config = dict(
    d_model=128,
    n_head=4,
    head_dim=32,
    norm_place='pre',
    parallel_block=False,
    extras=['some layers without positions', 'some layers without attention', 'local attention windows', 'shifted keys', 'exclusive self-attention', 'normalized values', 'capped logits'],
    beta1=0.9,
    schedule='wsd',
    train_tokens=137600000,
    steps=5718,
)
Each number is 500 + 50 x the weight over its row's rms, rounded and kept within 0 to 999. Layers, rows and columns count from 0. Numbers have three digits each. The size before them is the row's rms in percent of the matrix's.

# up: layer 10 MLP up, 768x128, rms 0.0802, rows 208-260, columns 0-127
# down: layer 10 MLP down (transposed), 768x128, rms 0.0765, rows 208-259, columns 0-127
up208 110:457450464512619521474519463576473463637494478621528550512560429518479575463400511515582444540465373546531408561503467503512469466532519460541470547431509542483460477543513584515365527468494585561491482526526443527528498503492522497407548582543503548474525529495526554504457535524477550527481626577477444467524530540473552500491535537509446484476371490514411459457529451492525455439509
down208 103:529506454509540402493602458498609590413525510531426438520526484533537548492478536493469498541536511374412507626480532522501436406493537510536459524500484434442447514556485509479509457496518487489448407525490393491434405448545558531467554551548500489513459528455551539401466499474422521490487388489545543484458450505516443482461571508545488452582492557658510512498510582437522476473492
up209 113:406398450455464522485504501519447471500560491522633416519442491523493405508431579434558538560380448469502538471502524399406566476453551511514535478439519522497385591482510510469470596638467498457564424498517490515511531563509467585421488589447507532521525443469462515528444606485477474485534551541535516511492457508541573543462489550482428537444512502483499547519460519540582483463493
down209 108:585669404464490452484463474488400545518523522515536555467422537544579423427499449512549540429417516509558544525500427526463448431548478467528545481503481458493527411459425540537495484477501492430389590511541598522472539562585539497503482439444557414442524487476458541582450539494505498467601465492504510524527604455388505501489456508501530531528411509522496454558508488448514473534459
up210 108:558552511504537477563475500494474577560531486593488457486444470502424507539503532502473553492538497530531477509442442471497437484408520516601406586490510461490520580580445560395425582534512531569469515501467541546502495526579524522484397520561534540502526396445510585478460461461471526482421486616468550494512499527471503466497492566477437528579435612468425383462497538472556485396587
down210 103:501540526487535391577522472496526401456509594401523482490510459366522469517505490534502479591573450469497600577464471471525477469455460501562539549492498536583514486522550450471474553476501481429507563444525513472572420537468527634555463547456430574512422453535569516553471487463445490500524504440415542529548478510512464467515564453554531519418493434467622444605506424481443522489443
up211 104:559439553524508566491420483469514603563491422557537477487615428547573482452529484485515567442548518548491494459518510358579576538434572403448450522558533498537575512499405508631467524541527504555554562537499484542482507548626531459455497474496540595553566506491505584445510465476507454437475490474517569497504438525520499430461496489470404395536471481503494454472488569500517536539488
down211 105:493504469495537512544537487537525481435400606449532523492417495451447539522545506482508441574459364552467494519526497590492531519528397543507484517488574529441473489501513528437554576417470614523426531435488512456501433445473463456542447521479454472521475550503536468510521491455532552463463496464488578400412449511418514486534575535577570626451480553625516608535537532446434485486528
up212 098:486504582381442489563514519503498521424403495443480431524484435505474588492495541550510628482496460520553522490509572520517552591446496516491505507504455478382490484553484526465441576452570482548501521511407527541523447496477538455435421447525476544576567559511608436584512477477481500499434584523459510497463513490391544559494513544503402413576438511501539504440517507595478512377486
down212 105:429451456469518449480539529424516537410456536521425613522401527525428494558428460495445474506497494534534513424559480517485540450414415487483575463501591496497476421440484466538499535581460496474555490536477501562479459403460574449509483483634515485428544488467475539427574600504482457447436553559447476474535477519613585460507536563587545514559504548545519512482463452537435473429451
up213 099:447475406441474470500556429504497573545442489582482469469484590492508452548437509548595515547467470555574426464518560574450467501459482568467519533523557488363499538445505480450387477488547516456442435489544384520430581495403470454491439540431448491479452483435513482591533467505541458544494498446610457427547488443452583580580516494576429500500512526466456517503460553490505447482508
down213 104:475509486553412449456473557443505413519478556429464489569585486522437470547357608477444489542531501443581431589557584450507480538567453566449504528437482469427408540458537422563415453459481451503452514521454512426425550518526545493524535565594582518462514500502511509470520462578530464490519457578510593410481471473448532525485451502478514454529443517533512474489466472561565484445411
up214 106:483529489509571535540484487482505542501472424590578344526484466519510545472512575563646567436484416514453502507476521469493464498493535518461569537617600449415400553450456526489537570568586521476576490540481527488558485532493560449553445469452557578564378574494437524491455492473496458571497578459526504472534532482510532593457505526497540523507443494518470525487505502445458498450403
down214 106:526551446494556372499501516487537522509473530505499549487483491485422499546469405526504558548486455528457503462524490586477558485438544485478450485425465474400488448487459558494482459525564565458429510524578502516446528481585473490536541439477454446541585525569461461494457471438405448433455547541509394560561510464547450474535521408323571440490533434470519443456419403484480419479549
up215 023:443559385497510469504441526625507499581382418575524457564495450521472583578476568526538551507476431548549449462506496516409575581490601467460425450596547525462414544529531497519447439496506493500460467548515413541543491495528517553444461519527413546563453536414460509466482569494495565519452578483567507515495470557456537494584515580507492431471442511490463453557468491492564438492551
down215 022:512546577494468417445490466472485444421476523540527394540527448536549462486561528516472399539519492575526542434476544570495497519506469549477638545460476432537558490516471594502384498510488423458495540505548571490562565522511479470509432485549455425461550538486502484567455460460558469505526471489484551502599463531457382345444442522483407571506581536506545503533554422516456465558501
up216 103:535455564493413494540540464544510484557474535476471462483459399466504481579443591404537496519427458532472362465457464508451511557482484567437508546449479522486548461552526583431413505479509518459438430480484408499523470483568522475424525565479512492527584492515516551494513461470512487524478550484471561536556467525352503633620510483568510493482414509443406561473540545466598545535498
down216 106:562541531587480522386555504543545500551364447436592495562443458464463528520504484502457492521514546464459639486536523429473453480478474431451478504561457469498491555467523571496488491486524520563516411501424440497527519560570477486486517530467429451493485536405476532537551632500457540523511505504498481422453435513514502385458531536461485445569471504413592481577437502565417540581576
up217 107:473543432462413484558531462498437585507395479609535505544520469522481494436467473494510474533381441515406436408447524477507532494516556484513446507538552493494414464486425515421457449594535514487552572489441484512565455607484551529462530410577436622552508526505483511389472501553428537465470459535438509493543456523492413461476463604544531531476511545456409537573504558492524523491518
down217 106:473531493561511527442487570433514532487524471550494465416506523495479497447464477388429460448545515487399525548328400466595502489599498513530370442584525493598547548484530492457426558554531451589583445503529510443448406477457486540580467488492496522447461440459490452439513446544527495485521443425445476457557533478460519475561496417481450484523564570505515562529487493556470518500508
up218 100:543439491532514570532512459582504557608489464471547445457448480496518518592505479592541480452496433502476487509537529440550456499443489471472408519621437557474447527507483509589502576528518423541445475630528482576518509501581524462441467410449509425561478428415434527425412480499555479491460548474497484469489438506562423621461465581460482408499509454486546514519443484529562452515566
down218 104:494494571508455539466535525496459509473474486559470542482487497562501580550539460541542582448478459558471478499535617527453486500554608566538561492503463441545492456554402426483457525417603464555463520522425602395490487548407513517476467476494491442495516501552393441495440483507516511392539449473518543452493419508461390543530548434541449481565470442522555525591460498413590471514572
up219 104:493461402469451543440481487603531428505451508494473469496502407625562525631516504470425541382441486506492527446456541504492470625489510474477478554483484454496536496513411427546517536507508580558432391503453528457540513497489447488423430564591485484581471444520507526502477487482416577484460489470500492546598509546437500455569463551529431437569500549486490496442486398475509420522471
down219 099:551464469443527469469598510515462487412491585505390497546437403527509450569614479518517531455569524435531558413487426487424454517529485535584454445393492547514501353473498407473504459503428459503536475497550481451457491462449520498598575455458544504609534549475604546592505475463419515485534539487518487510451405496535501460515506452459481472510504428474518598524521525474517482537461
up220 094:436461443543532475494472598584413560488425467403501527553592498651552544576475480523571435416512497579492520529497432444479594435430480511498469468541505599507485476451498515471519502442490530553513456447456535492574504484528500503573511596523451562534495536477528569535518419414487482562412509508500484564417529540533489566529511593528472490550476556450622555481451438526515478490546
down220 098:618497510590472426497585444501547481474518599560518536505542515471610518477420550468561455571506526531402433447501417478548458502536510395553517482531481539488534485436514514443518515480528459495517556531558446395526523500496530512523421486575482451524433423481494484514489446625450449393506475455560504530497443650561475469526463502473522530396517520419435467513459507567535522442474
up221 113:574468522466465484458410481517461448577508431519525512555499385535501460574478548382477510499387448559560516473478510373506456469458474490521503527462603429523574530514519412442420456472526485538465474546479495438556463627527474454436468510539497490507585566536526451490507437390417494484504498472516525486519495600467485597527444553553496475512411503469462435450447400445484497466461
down221 110:526546478472378472553528613467544459522480546539520444488459467491521466597503547389537456557561490528459555537482570619548494450508461516566565499500520555516459477411486458500392495408447401535505555500524390549495506484531466505588531534493437503509500527548553489453523494495447516542577538536557522566414551515473547446469458541472398477532456496515581452428356529509526463476454
up222 106:521464485458471445440564477459475498490540485571494490468573495529427410550462433512498490423400438511521420486495443480414528627491575581414521539550438423464434531527485460459457483552543551459512585460506391491485490466518515435504408399482540473473459412508483502520418559500569527572452596475561467536524519585435503496515578520514505509526534489448510451491498408392584500546485
down222 102:518554484531526497476495421438589550509494490510510571465483454417520460554517541507564554419429483574429474486557556406490499511509488597588433518496530515486531531491464488386475444461503556583534433650388575606604507454537467497511574576485465563467399569479490599507502503470542490447429512502538483524554542555514534573480479547498488485474444495508451570545437546468520464497515
up223 110:370502588425439436580408471459440462476518495456614453506554520598486452448484462539461535433552443517471511442542512403514434516498549470482488436597593397431558552468464461443447530535425509500547513510575402500513561525479501518509434483488433504499427466431511479484541508426429517536484574487517476434522449479506579522496534531514430521493420478453516494619516508489559541563472
down223 107:519536467511486548496456556560470483475506594591522517573433504470494434441462507619440507447409518540529504477398457545541453565513465515478491489533464442423455551463553466465511495582598426580527510520534534519488563462543497485560471562508420449499405388559488467501438570574482482501510516439417583522594466521466454547506462479488389468539536495384526563536498464418543527558543
up224 108:443537557460519537485480415560511448523518467587484407471529529605441579457516458467525430432477448498494552519569572458468513537428531518580488535525569567407530539533556563567465540557572431424540457579487466553526438536473429468479465485381537586609464446430562557443502525477512496559479524527465529521426501491461550467507506579529551536596438550505592424493490457501459483498527
down224 107:542542375454450402547564409429562552494516509476468508447468457515548449556440466545513506434422432488480455500556434441571409485561558548532436432534532498483533568439605539518549537487537530465504539466547612563555581447492537491549495468478507383489498496462512592489501521583447480494537553468547489429564452518478450609520445473478526492579472482437510580499500542585532537494538
up225 112:505459489489477555523432523477502465569509503468510479601519482600483490551517507447441497521434506595490435447507471438417560479403458552534435601583605558437510483517580586578494496463445506472539486517483464534616397493501534555429434463524459567537511531489525519509537487496502505533512476490600472431424460528464408459522475554555434521546440629459574545538438451544428500544499
down225 113:489547520554389525500461508421509464542558489550544546551559507555597520574396517541479457545450386461427513477485523463506534540538398538482438409536471469481449524474482530518507530421457516483433468504522383471478450545425518493484473585592548555499419514475471476488535480513422512472570441525456438561539497524556441527584412460489434524587555423431435440471533453583455470452515
up226 111:521440525457437448513535472536543471464499426487536433537508332511512527470489563494604478604505456554548482494449479543528526488461509503504451584603469546563445440432442552451460580567513405477494475513431514394518491600437504581509460399529429506515492488542491513454463505500588463524512481544521504611515560497459550511571524488453524523530470506444394555510514443481622458541499
down226 109:585531601537511509546471560462517560540524467536497574507433459440618587569523541469472450533521428518463527481518472574519544526510498538513473478473555527475410528565522456513585544535523482462389499512532510456476613557602541550457577486390488458497437515497474487589528458593469613506466535486475546508560552470481561464530493520393494461439625452461485605523523514442523487490540
up227 090:418601534557487499575452512529500482556469508532573450432455437483420540565449501574510538504407495616426486501420459537420442482511530446484479492561571551454558454486417467590516495525512528574501531458554411562623534573443475449471498506486501457508464455448460487520537442510453439527460481498493492514546418590551459422542487462538537484467349469484470535567503489553503463578446
down227 090:459424460371448556554541474509465517554507550520462571491474526483600629443567556481524379464492576537492568517586447589513446547538484490446469473549499515502483543458555497444459545451420590402439488470441444517437561497473520552497493447435537481499522460503542586483474477466533541514536543538466521516488392511512421496414457528549452625507453553420478523437526492524489497557555
up228 109:530536463499512487478489376530580494525471490656496487486451449539488453554501564582526612505435449577520517455472593549474531523431549545506515444591522382462509499494459489442473580573490463530523510603533491524528509592541512506534521396511499501501462452551462453469457439515397483424479570538434523456421448496519451561461562558451549502468485603506503443519496490383490504486459
down228 113:518501425436451443460537433460493448533491598497504499553509529507402507486477455608429475550468460540526482544552492541481433459407521488473487481475517586361541439467463526560485564580447499443454516542486512498448515460424616457471537551518504464581548409578523442457555499459563452456548562484497466464402421521434430507463539460503458565464427572431479407492460557499540554529537
up229 096:472452514529494503501549473412493568609479494457625512465423514536473492523439449499461528466483480564532468476436489485481518499503581555480503450572639535520522491526493534538473494533493480505420502474421476616472458535437579583524494489391468480631439457466496526529369619544521542585463513518546482517605442476462544510486463593544474564565521474456500470426516571532532519531529
down229 096:422564517482621503477455458548535446490441530433527541476546478413495520488501607549525433571487448507464551556514423489426543529526492493547503477570438515559526426482530482451573558439470491579504400549404411481478525509499480511459543534568495526386597520468555513465455461493457509465433510479396486499563501482465465385586516510532475544484412443487443415467428480573480480592515
up230 100:539476390501537475493511548551562525506467518440481438618511467451470477476424468503587448500495530551580434437556626412384465485465547538488447465523575517507551473503520540443438536444484440512504406520507508559439525519575509564378572528519583497530580437544530491450562460507515507513526567511562467548480459484488529539604420540470519450542494608422474537457419450526530517504508
down230 099:451452488477541549550538536528505597553513509526539522535521500493533515558511500356515466519474530465434485417475492438489400371458506445481444515559441484548489547597517499482562622569469473401459533565489458492491562613478512570533480492554488494543524490552532552576512526370473494507475446412496452543547496426537416558536537474441503431475493471384556513470433526490453507535578
up231 102:496399441457365544558564480493500509510448505479495462504530462487603585574486541506532553609538493521521450462512526519449488509367589515444499445513555479407437542504469483455501512489455522450503551514536489532477435472504509655504460497489571543552514424432516462515471594489500569502528550567438488424485500492555554593555460575557555479485376574485524538524520477484503433459424
down231 111:459472561541549541379489508512419551466522480503614477512563485535559535528487527612445523582512539499443573473443477542503439557484465460488528456422553521537484594486420487625541595450527545507530571574502458542474496566551502501379528498518581503470545437468509425523488538440490398584510396525552550567462520520510574598468448491513480493474500465546543558529551515505501523435441
up232 095:510437525496435544500382541449466427551503471613591461549429483608432523536497453473468530604457477535509485431522472462477470487450497539522458497476569514498438478448527479559514616550507480508529542545419437547534544576578538495469480429572428468479565593575421454486521432516386522511497555468513497426468518466461495457546463487546565541539462571511443481444426561404491432502482
down232 096:506504586521510475487584488439485471532507514584488568557526549506534489520538485486514468526463584523484576487525564477517429439499611546494598485562549573473476523447399535470452540402429449467542614595530481513494439514526466506611449605513547591447509534512509438516457509421443486507424505522508501480424502454462399526425479472543527482558549408494620498489509488473473572400495
up233 106:584538481498417423558498445489494505592492487610503520537496510543543509497537489531529579457456523491570489464479603441525472521479516567428528507541437478380488498511467611468375519507511441532533481529468450560583487544460546555538507426464468535547533514526574521492546491382448476567474517477482503475448380575546470572488484470473408516443471516496560426667454448493513489470485
down233 105:489451507476469515425461514470454513435440467605450577468440559513515477451535465497523488474444463504506576430432517464569437486551553471561488484556515498653517511446461426519416605463538536545471507556527499591544503453502575513502620489449548503542462505495572423517488498502478510473559409487540520549427493493416612456458527426531517467507505370508499414583494450461535601511499
up234 104:436517427499464528559510497471476452555414460456548520458535471539429491471516503553570598423546460593529517513443534450542527583481518572534483531575467437415407503512430480416467460575546531497606455588533497531542462475585508450531445537478555498508521536458390531514563534482468497559460576533506557520462481506479487485526599506497539561464444500486444441417477491325479488490411
down234 105:479543450478520526459502459618498563548590466522443554496450560510544450461500501377441458501472491408510356622540463454531497518442517494426476480461530493530438499420535564528424451517550454504501528457460453356490578537559552557489488563394449492540564520452478497526463468504520459514465462475535491484544494386585458495598533491529571454550527554515548437430517453468507460493512
up235 096:539502466452514493495379439551451451457497520562574501520531480582381529588439623466526551490474480517464435455479433435504526496525543417499550483643508473523487498532526581464414622508529477459457496538530465510545487575465556495565499528603471570529474469518457465515558489551438535573444532492552509487443496510425452579508562538561523434481545518450519547466395489598494432528480
down235 092:441489549522429565505457536473585498481543538591523501517515427465365522488413420491456551502543528440364536498471479516525518508393523575484437524536424481531537465516482515576527504474493569508528385624510525501456505545495553543509484535447437501519504505492519468436463639581477563485403487591484514523436492491490476493469450434490432557510532580481564509564447563539579470462445
up236 089:532536420617442597542488527450531493516411467501504495614505525546485594484501501506498478394566388530555406449468568521444473482454452498514360518481559486473504486437549522469485604520491587521441401512537467463515487628478397609458470444477515480483521506523488532440519496449479584472438535493526488595547506502497444498511563500487437475524475480477427421526485473527454465540535
down236 088:496531508490600466516516575488534569544375530519555486423567544488557467479480522540456611563521538430460565427529452449519590575502543469421538490506425527511441488483464389594493559532395524436579598464516473561576488443549470437541550522506538511594459546443504475485513539455477510550535533453459460451428498451571488426598552551461507453518541531511589485529537524480465523449496
up237 105:458482507442391476494389436464410496543553479538525459523463525613484478452494588467496462494552466517558576485537547422441557451501541438409471498489444421493461609576523491389403583482479526463500439510562464506481582434533460577518499575588517513531514464473540554542523486467550514521496546575510381527473496568519509493559470515501488437501483466425541452515418540512568536523599
down237 106:479468547524480526469561532426503500478483498529510559508524517449561496405477535487389464513476579531467525504458547504537456449488486656497598515474554500471552480534465536506436392513473443496545461514407518496487537488613411542487607491651500454418485484516490408582498443472493530474489528594409594577552452555528569513494504456434502554528522468514471480477539433588520515428510
up238 092:554499444466408536521549485490452439462567516448510421577493418552439546587528457577559528516533446554428407488515484496500530487468436534494512540501485572446563455494403414495439500531447516409531444492519469413473560522410500617455500502439485548414529446461430513444506465477553524598489572451453476591618492492480534505506468477500522456514433502468510384495407557514528526527557
down238 092:481521570531460555499509567477502530534396534469553506431514466503512494472460444443574511385654612481473528449488445475579478421490524491453595515523460474515475544471483485483562592435401494546479495436491551567459505446452499432536463483516531518511510525395459500448466526457518500514533521494470583616449456441361466530460495559513493524499464532488528572517612405510427546455529
up239 110:437545452489457558454412457473438517493420469500475534425493464503518494559528472501455564533505471533568513479436502511461580629495594438479497493586487444384520474488417528415463550477481524521570566512450489493558546562533531476603502494535509433424451502537498515528459524527355570497421600435551554559483479568490547525575514511456528417476475450478427549547409454424504539487497
down239 109:506529452521462508550519433519547488470406487503432345504532591459553545533573478491431451527379592535526446454455521501447471452505556500475531575498590504505441532488507504469553417477529517466512520464467426523616541479447566538472548467494466514498468496557451556514440486438433579568536503487548502551413434534559486484574474498563358542487489454475434553456512414495483421415503
up240 098:595458541400575475474506415498481477601510522606479441594597474561532495479486591482478497443463542547566484491515588410484541504534520494474477552467560399447513583507473542500466538492508424528487563500483566522583561555535456535564525496509509479586481410554497497483542530500468490557477564436495593533560564447462576590545521505556565417447449561502502448481458605522514442519522
down240 102:531608413476467518489478466631452532504447457489578586472521476410492452520579479571538448527617517588493459470514484596424532466466487520556495486594496427480514529442504489553472532463591473483398485569525436504431543503432529475530409489472489522566511491456493513496459501416505617456465512537515487453494506560513524563467470394460550476446421417546512387481531548499508428501514
up241 050:542418528437439471629474452583423446530503456502591489514518416553477486457498457460581472426495452589498441487490522501427477566442498539529499444488522513485471559584464467487400554461501480448440531547551423535462508520437414558512453564514482516509443597437436508499470552445516490563497564461515503509528422438485526497506540578576520399582475570416555475481466536440478407478586
down241 049:624486590468497508496501447464576481476549470528581544535510465416409417495540590517464448498481530489504445495497503532513601513430488492499434434507443500490495485590500548465440618458444525498461403561563466577486439575488534487510487505498491470509432456595406541462566502489492469523535536508606488371496516454442454414561449500499540404451402469446470547532484495575457463506537
up242 120:476476465449492526528491489521469440478529476555607481553476522496606599578512388529604499523449468615535427517468473447519479542523566495491551475635403464485480527467483424420491561528553422576536512495536471484616497606557510475460351525510529581490486541522498527495507574473431514496520466468557510460536480493534523553536433553490494538513415510482412567500530541487524420482480
down242 110:406590538511538489455535488449508470453419499488503481476551521497540472480488596519492477604428508487467555508462509496436470501490503490468474483454472528409453513528498507515473554453515603514509563472604586472429454540499530566498426516473518519620483435444501419518474396501388598468478516476519418452542463479388580461519513528510476556458598466512533479483558614410461483466623
up243 092:475456506458488484534471484469478594543509527528484524454596459529508464421509461537499453578387495533471427506568589461480560458492499518535462529514535452508536593484509529494466438513458459517650493566429486565586453522486513422504518467452539485476520571451534541455478565475461567521318525484472411450549503509380629533475523546508508436559549477484537501548451436523512442422498
down243 091:438613500526447569530522590548533437413575434468522484474377494552524508532460515493565552481623420454525511573496513527475551607495490546446564523518507521535468511489441452498506553408540458508532532530438532489477483513623576483520495458539574457514469440496488471478519405512455411498601519538483583526476546541573444456508550527623468549457496513590476526491510421446498573525521
up244 107:471515453503588569488392559542445610487458453440605493435543450492533541522491498546571574516456427547419416473523465574515462475499438514469434529527563471451483546494492450540505574536472516485483480626530503515473516461562538485474492540492432514596530394507538499564437469467496536504485612414565479416443455512416444425514498526549504498432474660475510492479453543505500513484450
down244 112:534461574452459545497547409495532510570479462446481542505487594527641490446582482464527528494467582580573532478419523507509452488448533512501541484421554430522472542498523523490504478428481531536532465450472535430501526488538479437615489449548542399404486565467525448436415544443434513460545454432409519499465516538480507464529459458496554449464498504547534380346453518476446472533573
up245 105:482518564505520521518552452557463571565453512453444453601477512525499512508478544539519472589478430494444411482602601466432515457463554510455400386455484472534573616530595441497458475517513430573467504508463520606547537473474497514482549544455505520511570518377523592465598501526555513542469563473512578502523521503426533515502481515486473487516479632468522478516448407478527493419552
down245 107:495525525527506481463492515461498394463490481514512545456437508515482477499518524496578450581504466523568407464449541586501463454600416468464513562414386512484542499525561492446519468474525511519539591522554598467536395528495578557558463574359422496463455478464460485441466594585602533516426511566468522517521483551515470428447495504433513510559534397390496548473465486465507483459453
up246 097:415547544379449447474464491505530508579505542512555498505471415512530477482459588551516489511563492512517449410395540411435461510443525469402461486477494490489536605547606495512462500446624535539513372532539540417481447562421420450474532518502536541503402540392542554496422477436553459502466497547523536425489532518499434501507422583524464471524491553468505546460477524468495548449497
down246 091:526449536566507519476408500548476400551580480447457483509555463481521495403539472474514513518467587494462429477497554585458575482461472506473603442600560574541477516463449464489496448498416448572456492482425504525558511416550498491546460508424525490559540532447515560464525645573541522491472486424486523530550463571547473415627446438503509478527553492555584551426518528584489493441472
up247 095:457486521471561559501512448529497451619523452514623512511496433541500479502495429472511489538535481528493436493538520443470615505500477513515537498501432509475465640521465475584497520505571528494587496447597449521496423453471470461464443533504502519556444609496529576455393465521514573458544565430589430443543520526486472538519509548493510456477445524459625559525554556432556367432528
down247 096:451471515459511483439518431530510489442517579508557418426614524367497530518556507531542453489477437429440533564511558448447394564561580524561512467525595473574530501546561507573508482513525563456490445377512499607390496510498487536464524518513540506466507520446513453520493480461441524512466484496525503504523430414520539579558565468510594432396443496552502492536562465551416517464438
up248 104:513465500443488584488448464526478451519474507502535491529450445486497557461490545438484488567473481507529451471555669439523540465475445499469457562422566432502540535591550524472485589586520480480490462449517493431540502509671427488539431426447439571527547584426521472434531447478562519524420508541454502433530450531503495467454621574549504468458446524463518517472516484402502471496603
down248 103:486491514500447533479523494418485593439567511548591546435500520393544520477535472522560539513527430537538470493434565580495517391562504462545486590591596486557533503470493431450473565488505495551433515500535514582517609478481576465500612466478624499543568576448549477472513576491562432527477454538532558555534490495486547513483573588461497506505582589533496476419457477450441541473475
up249 096:400473455460549478570494537569521529490462486521494450475505520626432566601503486627574536559474498496532571488465498514410548544522488383544452549529576487481494471529566495566458523513487560440492432484421503533576496540599488529519511598543486496503540534414578583447551447504453590482509472528594395492533573590552507467491571523568505557520457464487501495482480580453510498451525
down249 090:519477417523533550539528471477515518434543546516473490413453511489552480479505504487560518465551538425551581520498466579569447419385483446458537483402450561518329481502530477510513569548494493518498563400565541533470484522539519497566530466546559574471481506477443432618547548609575337531558498497523505491502495512543500511454491512549516543506569493518508475581513400545463577498489
up250 107:439533523503489476485492509511535482491442504600571506499513513559367458503433479480505597432464505521486477398549500475450626529520564540531491440512456570503488492510516529449509597540629493533361528500546523415512535521457490553418527541472466496526448486463489589516533417498467601474505596507607521598457477591422436530479531514450474479480395491448546522565493518460515517475546
down250 107:447470494444465478446536562577485503432465548572453516489590491478434479442571381549377521419515464404515482547474432506503462493540424598536539478494488542567471534519494506448544552458511507497478462533497534524483501569437469553499471549394583472522488451491459481552526431503496572555415442520528572623467508539497504499467404525444426548436478478569499549613489524597454554456454
up251 106:447481437439451518601473419469448513540511482462504474474520457496533525539432492489729471465451426514501492503505492543443463541511468568490497544485488472507483526568558432501479565512548570460539539466539490469529523466625527575525396486416495493491480477503440555505427528537562577424549662547602487454509421493527487546522518511547484441493495539462464571428461439482473511466504
down251 108:483535421414535410556588519485544499444476533548470508548446447548412595420508523458448534515512459612411523514492447499525491514568451456497487532478486473452493516460487435464542474493520552453510539529583486365542501457471387575485528431487447493474492517507547466521437570569469422629521472467530410517484498577438519489507596488587512457505503568535544483508458618467500577505566
up252 095:536531386516456466479502561587451530493493488541493493531497511487490558456533459533472609436551469539492330470526526401515485471486557443512536508485569525520441523456475538531499506473427453477437624457401530461456559529550475516431539468441492437522530412375442540461516519372568558553467522466550478541497517498488533522525437485407458497485441464442438516463411521468610515521485
down252 098:482557596530506544484485530470492521368512566467528517593481516570551469495550473447474468449458477544446562439519493578445491518529614497473448570435425348519498526557464501481469420408501493534444465523543510437488458470539541520562523541541465440519509498419483575586489485478564577456586516461514475465576545495474497509528560416486496545610473619511532408468499525585485514516565
up253 094:464532391570536456478508412515499515526511487438544510575512436520520546476479496453556522443486476490429474441481590499535435507504462543513481444593548563528456566528410626526464465598487460446398424480524531414507443554529471572476518491446536580560465438484528466451380433463466512494534465395503449500517415441495476500534498458462603399467410477501447526559529443436512490465497
down253 093:483421573457440491534454522405515509495427456508469569449459518520488513483469494485499524531457567489587481491502402518406583541467533540559494495413535417563503470487485406564493563536557483467542576565437537532464543467448522486601564537604471458437596546495460541468476530538529483452432544592471470410440540552544513475456554528591442531582569529424505552422424496528501449468555
up254 073:474414482419416481544423477579457523548499478480592512577483466550535458453461435484595493483477448569454468492484497430422497577412509501556502453536489562452463588566538461465423569501513536511473491535527494511466494535467398539513450559533452617511508527383469494498436502395502495586511595448531499496468419484449592437498565600586538508579521537444552503453470515511538481542512
down254 072:557534576578473446502549398439696495437506506524524529491438519528444454478460569521435538459540553421462526559537526529454498539482521475513478490479556456504541432550556569456498601543544500581566436537497500518540456446517536495464591499401558435517435443539481550522496462439467494436612481394540479520494537517454436476519508430490545486496561529515496554552598516529466457573439
up255 110:564453488502576518531550402478460599494481476514661476502564531493542590449451542461593587476415504509456472426450536556534524599571496461543423519571499578444428495488497564481496512531482483502504489422538555535488544568537461442451420440445473487530456484503543546434473498516397532560511535435521411492547502496529534553502552482496561475598521537440545432518407452512582544469509
down255 110:480453517554492483441431576486465462537524521473442428490493451422478425526586454571576571426522569446507622568505581484545464446561529453488426558410551526514432525462455533567471485531494420486624545489526549502457518512484513484482499498509529422440547544572567494518456472466510402499411559526435466502504573606518560467522524454488551444542561509509530498513562466542557512378421
up256 099:383506456424499402545460477460483516537533542420511447533481450512491563555440541419470486479452498457465480482417587476516499605474555510488485491527509560505484597495546488473511536572530376464478603482408517525478424513459453537471552414494517575591436542445456430482403483436499495450451519510504557602597467475467505536457454542560532499543436604454531496508539420522537468439455
down256 100:460519468557483497481499562515635500449462549474483500556578560438515429496511518493557458408479454481491482567461447467462552476507556573510464489457518511538516487527527497447558434541570462425445401506506501524489432541535599536494519577473523518459511531486513551467460448558563566525422406496491529491454610408519469540491453456517604561578513456531377544532410429439588507468390
up257 099:452525539437425430588520544587463520587471476521535494495564497560472440455453472435446526472528488518506479464478552504505538561486519419455476604482536432491454487486521591411514518512573509557492523494532481459542569525483384562428484437576477513535437545447550483481476591509484548510525606567507527409526515612531569508535444547437433466634498448481552525601513555450555429493481
down257 095:478539497506516468345508589514565467447501440486481538506419486456508496464426494553651518548541505479494509591391428463534465483544527501468496475458533567459521415549453449527470466498503547514475537506477586565467456493484489540566499530527567543482603408452465506474527424539471502483464591576406488475440516399521517488469480534522583477595538417568481502453515400412521551459514
up258 090:501553512484516442543513470484447517487514473527512420472498466482440388561446512514527569447509407498550451485530534458449555536491570490398543393443526458433508523451466462496502578537639472534438446433413399527557573483449506553530528448509495526459520562529444587562543463536549515562454494397514489582459496506498568484478463506598477520510501522500494473569495467334499419523569
down258 091:597447510538476549441501446475574552509460474542512485476583524411428537452499529437532407407507457538561444514503565548504476489514442465548388551470461464552490430503518575467511440461504512447510421433564565450447397486589469524530496508394480487476554515590503493447560511477499501531456591517502463520494441453533528504486558577455543463431567482495478526465522669579451558498435
up259 113:474533403486502525582523497594485509551429557465550521467451510489394550580435538500644483476475482495539419457451463385407454499490554543485509520450596575453534503525380440502465518495529517488465491550529402508478464497522541440500511519460460484454433465424462470497534467518450528518456527424513464602493469489541480461491444512542536503499409617456619496471541477490627479541512
down259 111:511579533519457488392419442551515428486508471517526554507466470487408455563500421474494500508411421383575449470440468511560435392442459518446445399502507511512530472506484536480494467454506539534490500569563506508561552486582560481430537439510514345426599554518536468578389526544430493510513484512514466559530504508555506512491501419458469504548529518529467503510422527507377489445453
up260 109:416470487381549540486431497501513448557411513445579496475504447579505553479514476568497492580398416541453460509473546561493533475501448515472395520499440579482544520486513508503434569507437507467561579493502431497456518519548561491528538515483552525440511574438484535440506504493506513459381537465505422477559408527586515597560620561481422473499559545509486491549479419502494482417613